python train.py --beta1=0.95 --lr_head=0.00979 --doc_mask=true
Each number is 128 + 32 x the weight over the matrix's rms, rounded and kept within 0 to 255. Layers, rows and columns count from 0.

# layer 6 MLP down (transposed), 768x192, rms 0.122, rows 189-194, columns 0-191
[[142 163  35 164  81 188 128  92 109 127 154  90 133 141 147 134 120 143 152 141  89 115  78 125 129 163 194 149 144 160 200 167 152 126  88 166 157 135 101 116 138  52 108  79 152  93 143 132 100 166 112 136 180 107 164 138 171 147 156 119 126 137 134  79 126 121 133 172 160 140 129 126 155 136 138 108 168 169  84  86 149 163  88 157 152 134 129  85 131 164  68  88  99  93 135 133 153 152 138 103 200 192 111 107 134 108 143 149 114 112  70  86 127  94 169 158 137 117  44 115 110  79 157 175 128 154 110 135 186 103 136 130  70 100 121 206  48 182 112 133 167  98 101 129 128 129 174 118 120 132 177 115 142 124 141 206 135 154 146 143  95 122 171 164 123 131  97 102  94 109 120 197 154 134 103 156 133  85 135  52 190 147 132  97 171 166 128 120  74 100 110 186]
 [ 98 183 152 117 154 142 204  23  88 125 107  83 150 143  80  51 121 183 141 176 173  96 127 181 126  96 118 110 173 141 175 152 127 121 107  90 133 115 144 117  91  90 168 155 179 107 118 100 127 113  98 155 177  99  81  98  77 137 130 103 130 142 156 168 115  50 180 194 104 122 151  65 138 122 100 162 177 123  85 171 118 100 142 172 110 128 104 118 119 131 130 103 155 181 163  54 106 124 151 151 130 128 152 133  96  76 114 142 136 138 136 112 152 109 170 123  78 164 118  97 134 150 144  64 149 118 131 133  87 170 141 117 118 131 137 153  96  88 156  89 133  94 179 160 157 152  89 130 117 174 136 158 150 151 153 124 201 174  88  89 159 139 110 103 148 175 152  84 113 136  90  73 102 168  86 142 134 157  67 104 138 105 170 123 106 102 113 150 141 111 138  92]
 [ 96 130 129 114 123  94 168 137 143 150  89 129 146 160 103 135  89  78 138 141 148 107 178  88 153 160 129 164  44  99  51 144 134 107  96 141 114 107 158 134  78 156 133 169 156 107  83 176 116 162 166 119 109 119 112 117 130 163 109 145 129 134  82 102 138 137 167  57 119 170 129 208 100 108 175 111 206 156  80 169 134 100 180 133 101 120 107 159 149 131 142 146 109 149 117 161  94 170 123 136 159  76 139 112  82 137 104 143 109 151  77 144 159 149  94 114 117  92 119 133 124 147 141 124 175 148 102  64 163 135 148 155 165 118 142 150 127  76 135 133 142 100 135 146 149 127 101 109  88  77 121 127 160 123 131  46  24 136  89 113  95 119 130 118 132 201 181 135 109 136 130 113  72 152  95  66 123  89  74 128 126 108 169 121 155  95 150 111 157 168 145 167]
 [135  93 150 127 109 123 131 114 157 142 115 130 138 102 131  93  71  82 114 124 135 129 226 100  99  85 111  90 153 148 127  55 172 146 172 118 146 151 157 145 155 121 106 119  94  99 129 153  98 106 121 101  73 112 107  64 125 123 141 148 169  66 193 137 123 167  72 109 129 116 182 127 107 127 123  84 156 120 116 137  73 148 103 157 170 139 108  95 160 147  15 166 144 152 151 157  77 112 124 124 116  79 195 159 146 122 110 126 119 113 110 171  61 132 199 170  73 112 157 137  89 137 128  95 112 186  86 143 121 185 159 200  47 135 111 123 164  94 187 113 107 206 136 143 139 119 126 129  80 108  87 129 114 152 143 105  98  92  92 107 175 113 162 111 166  97 115 131 107 113  90 122 200 134 137 189 118  99 155 126 125 147 149 184 100 121 105 148 144  98  82 122]
 [160 133 126 149 112 107 106  77 114  83  96 128 145 142 124  98 149 104  96 117 158 139 139  63 103 126  83 128  56 106 137 127  83 138 112  63 125  73 189 140 160  61 136 100 117  93 181  99  64  91 130 134 126 145 119 115  99  76 111  88 110 122 119 155 140 142 154 183 168 144 119 140 111 143 173 109 148  97 110 126 102  57  74 116 154 116 129 144 111 148 141  75 136 130 132 114 141  91 183 120 156 108 112  69 108 103 127 157 144 217 129 154 134 142  85 138 159 120 127 165 148 114 148 153  94 166 142 114  82 182 180  96 129 184 110 162 150 128 103 103 134 123 198 181 176  90 135 144  98  94 126 106  90 155 159  98 149 138 185 112 108 137  80 111 139 102 149 152 131 141 130  95 158  86 138 179 153  71 123  56  93 189 138 146 123  75 175 141 168 115 114 149]
 [163 158 109 139 106 140 169 111  91  87 109  72  83 158 141 142 197 109  77  20  78  97 130 131 110 193 169 181  98 171 103 161  59 108 122 121  92 150 100  97  85 106 134  65 169 136 130 144 142  93 133  74 101  64 124 132 158 197 160 134 110 143 113 117 152  96 112  78 191 175 129 154 162 159 171 155 138 104 114 156 140 154 144 144 130 147 102  95 131 134 105 118 136  78 130 114 127 164 163 100 136 137 101 114 137  69 107 180 174 165 124 127 103  77  97  89 114 153  87 124 206 134 127 100 155 164 106 129 142 132  86 147 165 133  91 235 172 157 149 150 111 176 114 133  96 131 167 150 139 172 146 111  95  95 104 107  42 137  85  63 144 136 113 138 132 113  77 103 166 172 205 170  45  37 133  97 158 106 108  68  80 134 149 128  54 165  74  90  89  87 178 110]]
# layer 6 MLP gate, 768x192, rms 0.128, rows 190-195, columns 0-191
[[121 133 107 136 152 120 116 117 168 146 125 109  81 140  75  85 156 180 116 124 153 125  87 127 125 113 166 182 133  82 130 103 133 117 141 120 184 131 145 112 150  92 153 151  94  58 138 125 133 140 153 172 124 137 123 160 110  73 154 100 136 150 104 101 100 140  84 189 182  17 173 110  79 157 140 139 195 143 140 107 121 150 110 147  87 149 155 126 140  92 149 127 103 132 136  88 137 136 105 147 118 172  72 151 211 142 134 141 139 124  93 153 112 109 112 195 130  57 135 110 130  89 119 147  76  79 130  94 147 134 138 144  95 142 175  89 161 166 168 122 116  93  70 178 145 109 147  79 158 120 129  98 118  83 161 123 123  92 124 120  90 169 147 114  62 134 107 195 135 123  90  70 136 167 124  65  82 196 193 125 146 109 113 123  89 114 143  58  66 148  89 108]
 [ 91 146 114 145 158 105 192 123 114 128  82 145 188 100  94 161 126 155 112 142 137 103 131 171 179 126 227 160 136 128 152 104 148 159 133 166 161 149 103 177 148 122 135 148  97 127 101  96  79 128 124 125 187 187 167 174  93 150 106 153 118  95 116  97 156 111 111 128 150 120 137 157 112 138 101 154  94 145 116 161 114  98  93 107 128 145 135 102 139 119 100  67 145 124 136 108 129  82 117 135  77  95 197 160 112 149 140 100 112 185 102  76  99 134 165 173  80  95  63 121 160 153 125 143 127 165 110 109  76 122  90 178 149 105 185  79 151 153 124 199 152 114 104 157 130 105 137 122 127 215 109  95  91 100 147 127  91 212 120 112 141 185 152 146 181  98 132 121 193 151 161 160 152 121  88 125 161 179 131 142 131  76 158 141  96 144  88 184 128 113 104 129]
 [182  82 179 184 115  85  99 109 148 103  65 150 166 152 144 148  98 141 113 142  74 123 163 119  92 107 124 152 127 106 142 123 123 166 167 186  97 198 135 110  90 109  91 124 166 122  81  80 113 179 123  97  93 113 118 110 145 120 107 162 114  41  76 109 139 106 133 120 114 100  73 148  86 138 130 133 142 140 154 152 151  87 117 141 154 104 113 114 129  52 145 104 175 146 119 112  68 124 106 154  98 107 162  61 113 157 137 191 113  95 140 119 169 125  94 132 117 136 118 103 179 170  86  44 108 129 144 140 112 168 121 110 151 102 196 126 156 111 175 148 175 125  86 157 144 128 114 109 110 122  75  72 112 147 172 103 125 117 161  49 117 150 107 168 201  96 125 170 109 121  89 150  66 192 162  99 143 160 163 117 148 145 108 196 108 140  86 116 153 185 142 149]
 [160  97 144 112 142 142 169 106 121 105 145 147 122 123 118 164 120 129 148  76 143  99  86 126 170 123 166  55 100 124 169  89 167 139  93 172  99 126  95 112 106  82 114  54 110 166 178  99 132 113 144 105 130 150  85 131  86 109  82 119 138 126 147 150 155  69 145 110 117 101  90 121 150 104 114 140 165 122 130 136 158 151 122  45 175 101 143 117 128 134 182 116 127 109 170 166 115 133  49  97 164 117 164 121 118 143 133 143 142 168 101 145 177 109  68 145 175 137 194 137 161 140 178 140 183 113 131 161  86 109 173 121 134 150 172 126 182 114 123  64  92 125 124  81  55 136 120  97 155 110 155 189 166 103 122  95 142 187 135  87 143 140 159 138  88 136 110  99 133 136  88 137 171 167 147 157 132  86  62 153 131 133 140 132 210 179 111 146 114 130  62  89]
 [ 84 199 143  70 177  81 140  93 155 141 162 184 143 142  71 102 187 193  97 138 123  85 136 174 140  73 113 178 119 184 140 148 148  84 149 121 217 106 156 106 100 160 117 151 107  43 127 183 122 109 143 132 146 137 101 172  95 111 118  69 139 181  73 148 166 119  61 145 154 114 151 120 120  58 136  83 162 143 109 116 133 123 109  96 149 140 163 172  60 145  83  92 144  89 158 171 112 132 157 146  86 121 120 127 148 147 103 138 121 134  21 128 200 108  80 103 145 161 103  67 119 153 122 154 128  88 133 123 126  85 193 151 170 119 153 102 126 129 150 117 149 103  83 127 184 188 121 168 112  74 142 127  80 171 160 117 125 102 117 116 200 112 106 145 147 170 148 185 157 132  80 138 147 204 124  90 156  62 108 183 166 101 156 120 144 111 114 173 119 171 126  98]
 [ 65 130  96 133 154 117  99 103  70 141  90 148 124 137 132 155 125 141 129 214  99 118 170 126 166  61 162 124 149 208  85 122 143 164  96 116 132  95 124 182 110 152 104 151 141 170 194 175 125 125 126 174 112 164 127 171 134 144 115 111 127 212 144 106  71 110 105 133 111 141 110  94 104 136 147  97 152 146  90 104 125 152 121 124 136  74 103 121 102 148 161 142 166 142 107 140  99 105  94 157 123  90 113 116 111 145 155 136  88 136 183  72 141 109 171 111 182 131  79 162 112  82 157 162 169 135 133 131 115  98 128 170 145 115 182 115  71 153 126 193 101 159 117  87 145  57 177 138 137 109 140  98 156 126 218 158  84 183 105 118  58 144  92 152  81 146 121 168 145 162 195 147 154 107 146 136 135  65 155 191 159 152 139 154 148  85 116 114 186 168 152 115]]
# layer 6 MLP up, 768x192, rms 0.13, rows 190-194, columns 0-191
[[159 134 140  82 109 124  71 158 104 147 169 117 120 119 141  85 150 147 109  89 134 168 196  34 126  96  70 104  66 168  99 118  96 133 127 174 151 134 134 136 158 176 144 180 101 154 121  90  86 105 152 122  83 189 117  63 145 145 104 115 166 119 174 164 111 124 155  96 101 176 155 128 228 108 194 135 129 109 105 160 132 182 184 127 109 109 154 139 110 170 136 139 175 156  87 150 123 134  58 101 104 112 154 144  55 148 167 123 122 135 117 104  98 112 220  61 177 127 167 132 130 135 146 112 181 108 109 124  91 125 105 152 128 110  88  91 133 108 137 118 103 160 125  91 157 163 150 150 112  61 139 110 123 168 156 169 100  64 164 173 106 136 151 158 146 132 134 138 182  80 202 176 126  98 104  76 119 135 130  58 117 144  97 115 156 108 144 131 187 139 121 117]
 [100 128 162 106 159 154  97 106 108 106 153  99 122 135 155  90 181 170 106 117 181 159 133 106  31 155  61 126  96 114 202 134 129 136 104 140 122 143 146 101 178 116 136  90 139 142 126 144 144  98 156 105 124 137 159 111 135 102 147 194 160 118 100 161 109 170 108  51 114 143 122  66 127 159 167 148 152 128 118 120 112 145 151  70 163 125  99  93 163 125 141  72  78 104 145  62 115 123 155 167 115 129 163 124 101 128 121 110 107 138 124  54  91 134 148  99  94 159 218 154 168 109 112 152 138  83 159 155 116 146  97 121 165 190 108 165 179 197 104 128 108 121 172 149 175 140 126  87  84 173 116 154  70 125  63 185 111 116 106 156 137 114 161 109 155 105  92 101 174  97 105  81 160 129 153 142 152 149 125 122 130 163 145  90 104 152  88  86  80 142 198 185]
 [ 98 112 131 126 117 136 121 114 133 155  73 165  74 137 147 132 166 172  75 118 146 126 107 166 167 118 120  84 160  89  82  84 108 166 130 159 144 119 158 127 115  57 140 138 134 117 163 127 146 134 153 166 144 135 100 137  59 147 125 135 106  74 147  68 103 160 170  87 149 133 104  94 130 119 133 161 147 152 152 136 120  95  52  69 123 114 122  81 152 106 161 109 165 148 146 116  82 131 124 216 122 118  98 124 117 129  82 127 138 143 112 104 137 128 114  82 171 152 104 125 145 127 149 160  82 103 119 146 151 119 182 153 179 139 127 153  90 179 144 156 128  40  89 187 152 155 109  76 119 155 129 158 141  81 125 131 128 109 164  92  65 145 212 173 160  74 108  95 186 206  51  76 141 104 182 128 138 145  76 140 107 156 156 148 132 135 118 156 103 140 157 159]
 [113  76 158 123 100 230 127 209  58 154 137 106 213 127 164 136 180 167 118 169 107  75 137 212 134 138 120 140 139 123 130 137 105  68 175 151 104 116  80 132 119 130 115 105 100 114 110 189 134 121 130 146 154 114  90 142 179 154 111 160 111 153 148  75 151 200 104  95 139 171 195 117 156 184 140 129 146 164 111 135 163 157 103  90 150 204  98  95 118  90 106  93 110 175  97 107 178  76 158 133 167 105  63 170 114 144 146 131 155 109 143 121 125 157 106  93 118  87 134  82 130 173 142 130 111 116  79 117 148 118 133 108 146 118 106 143  98 114 120  96  68  76 154 153 114 108 139  94 154 133  69  85  83 133  96 128 116 115 121  95 130 125 115 114 141 113 135 127 150 162 167  99 116 123 139  77 102 121 143 106  94  62  85 148 127  86 176  61 144  95 145 113]
 [128 145 136 145 178 112 151 119 207 149 137 106 162 186 150 147 158  87 195 103 159 161 141 142 118 118 103 135 112 147  89 122 160  74 164 167 119 141 119 133  46 111 147 132 129  76 170 149 212 159 139 115 160 151 156 147 178 142 173  81 145 170  65 132 174 111 132 101 117 210 130 124 147 152 138 106  98  99 111 103  99  86 121 149 125  99 185  95  96 113 127 146 131 157  59 170 191 127  93 159  81 148  84 108 139 145  92  91 155 131 129 121  56 154  75 147 121  65  97 117 174 105 188 112 162 154 114 181 135 130  44  70 141  98  73  80 193 185 183 139 102 141 185 110 103 175  97 127 160 150 130 129 143 162 153  99  81 110 101 160 136 160 172  91 148  99 137 173  85 152  84 169 166  40  85 132 179 148 133 129 104  74 154 111 100 140  89  83 111 127 149 135]]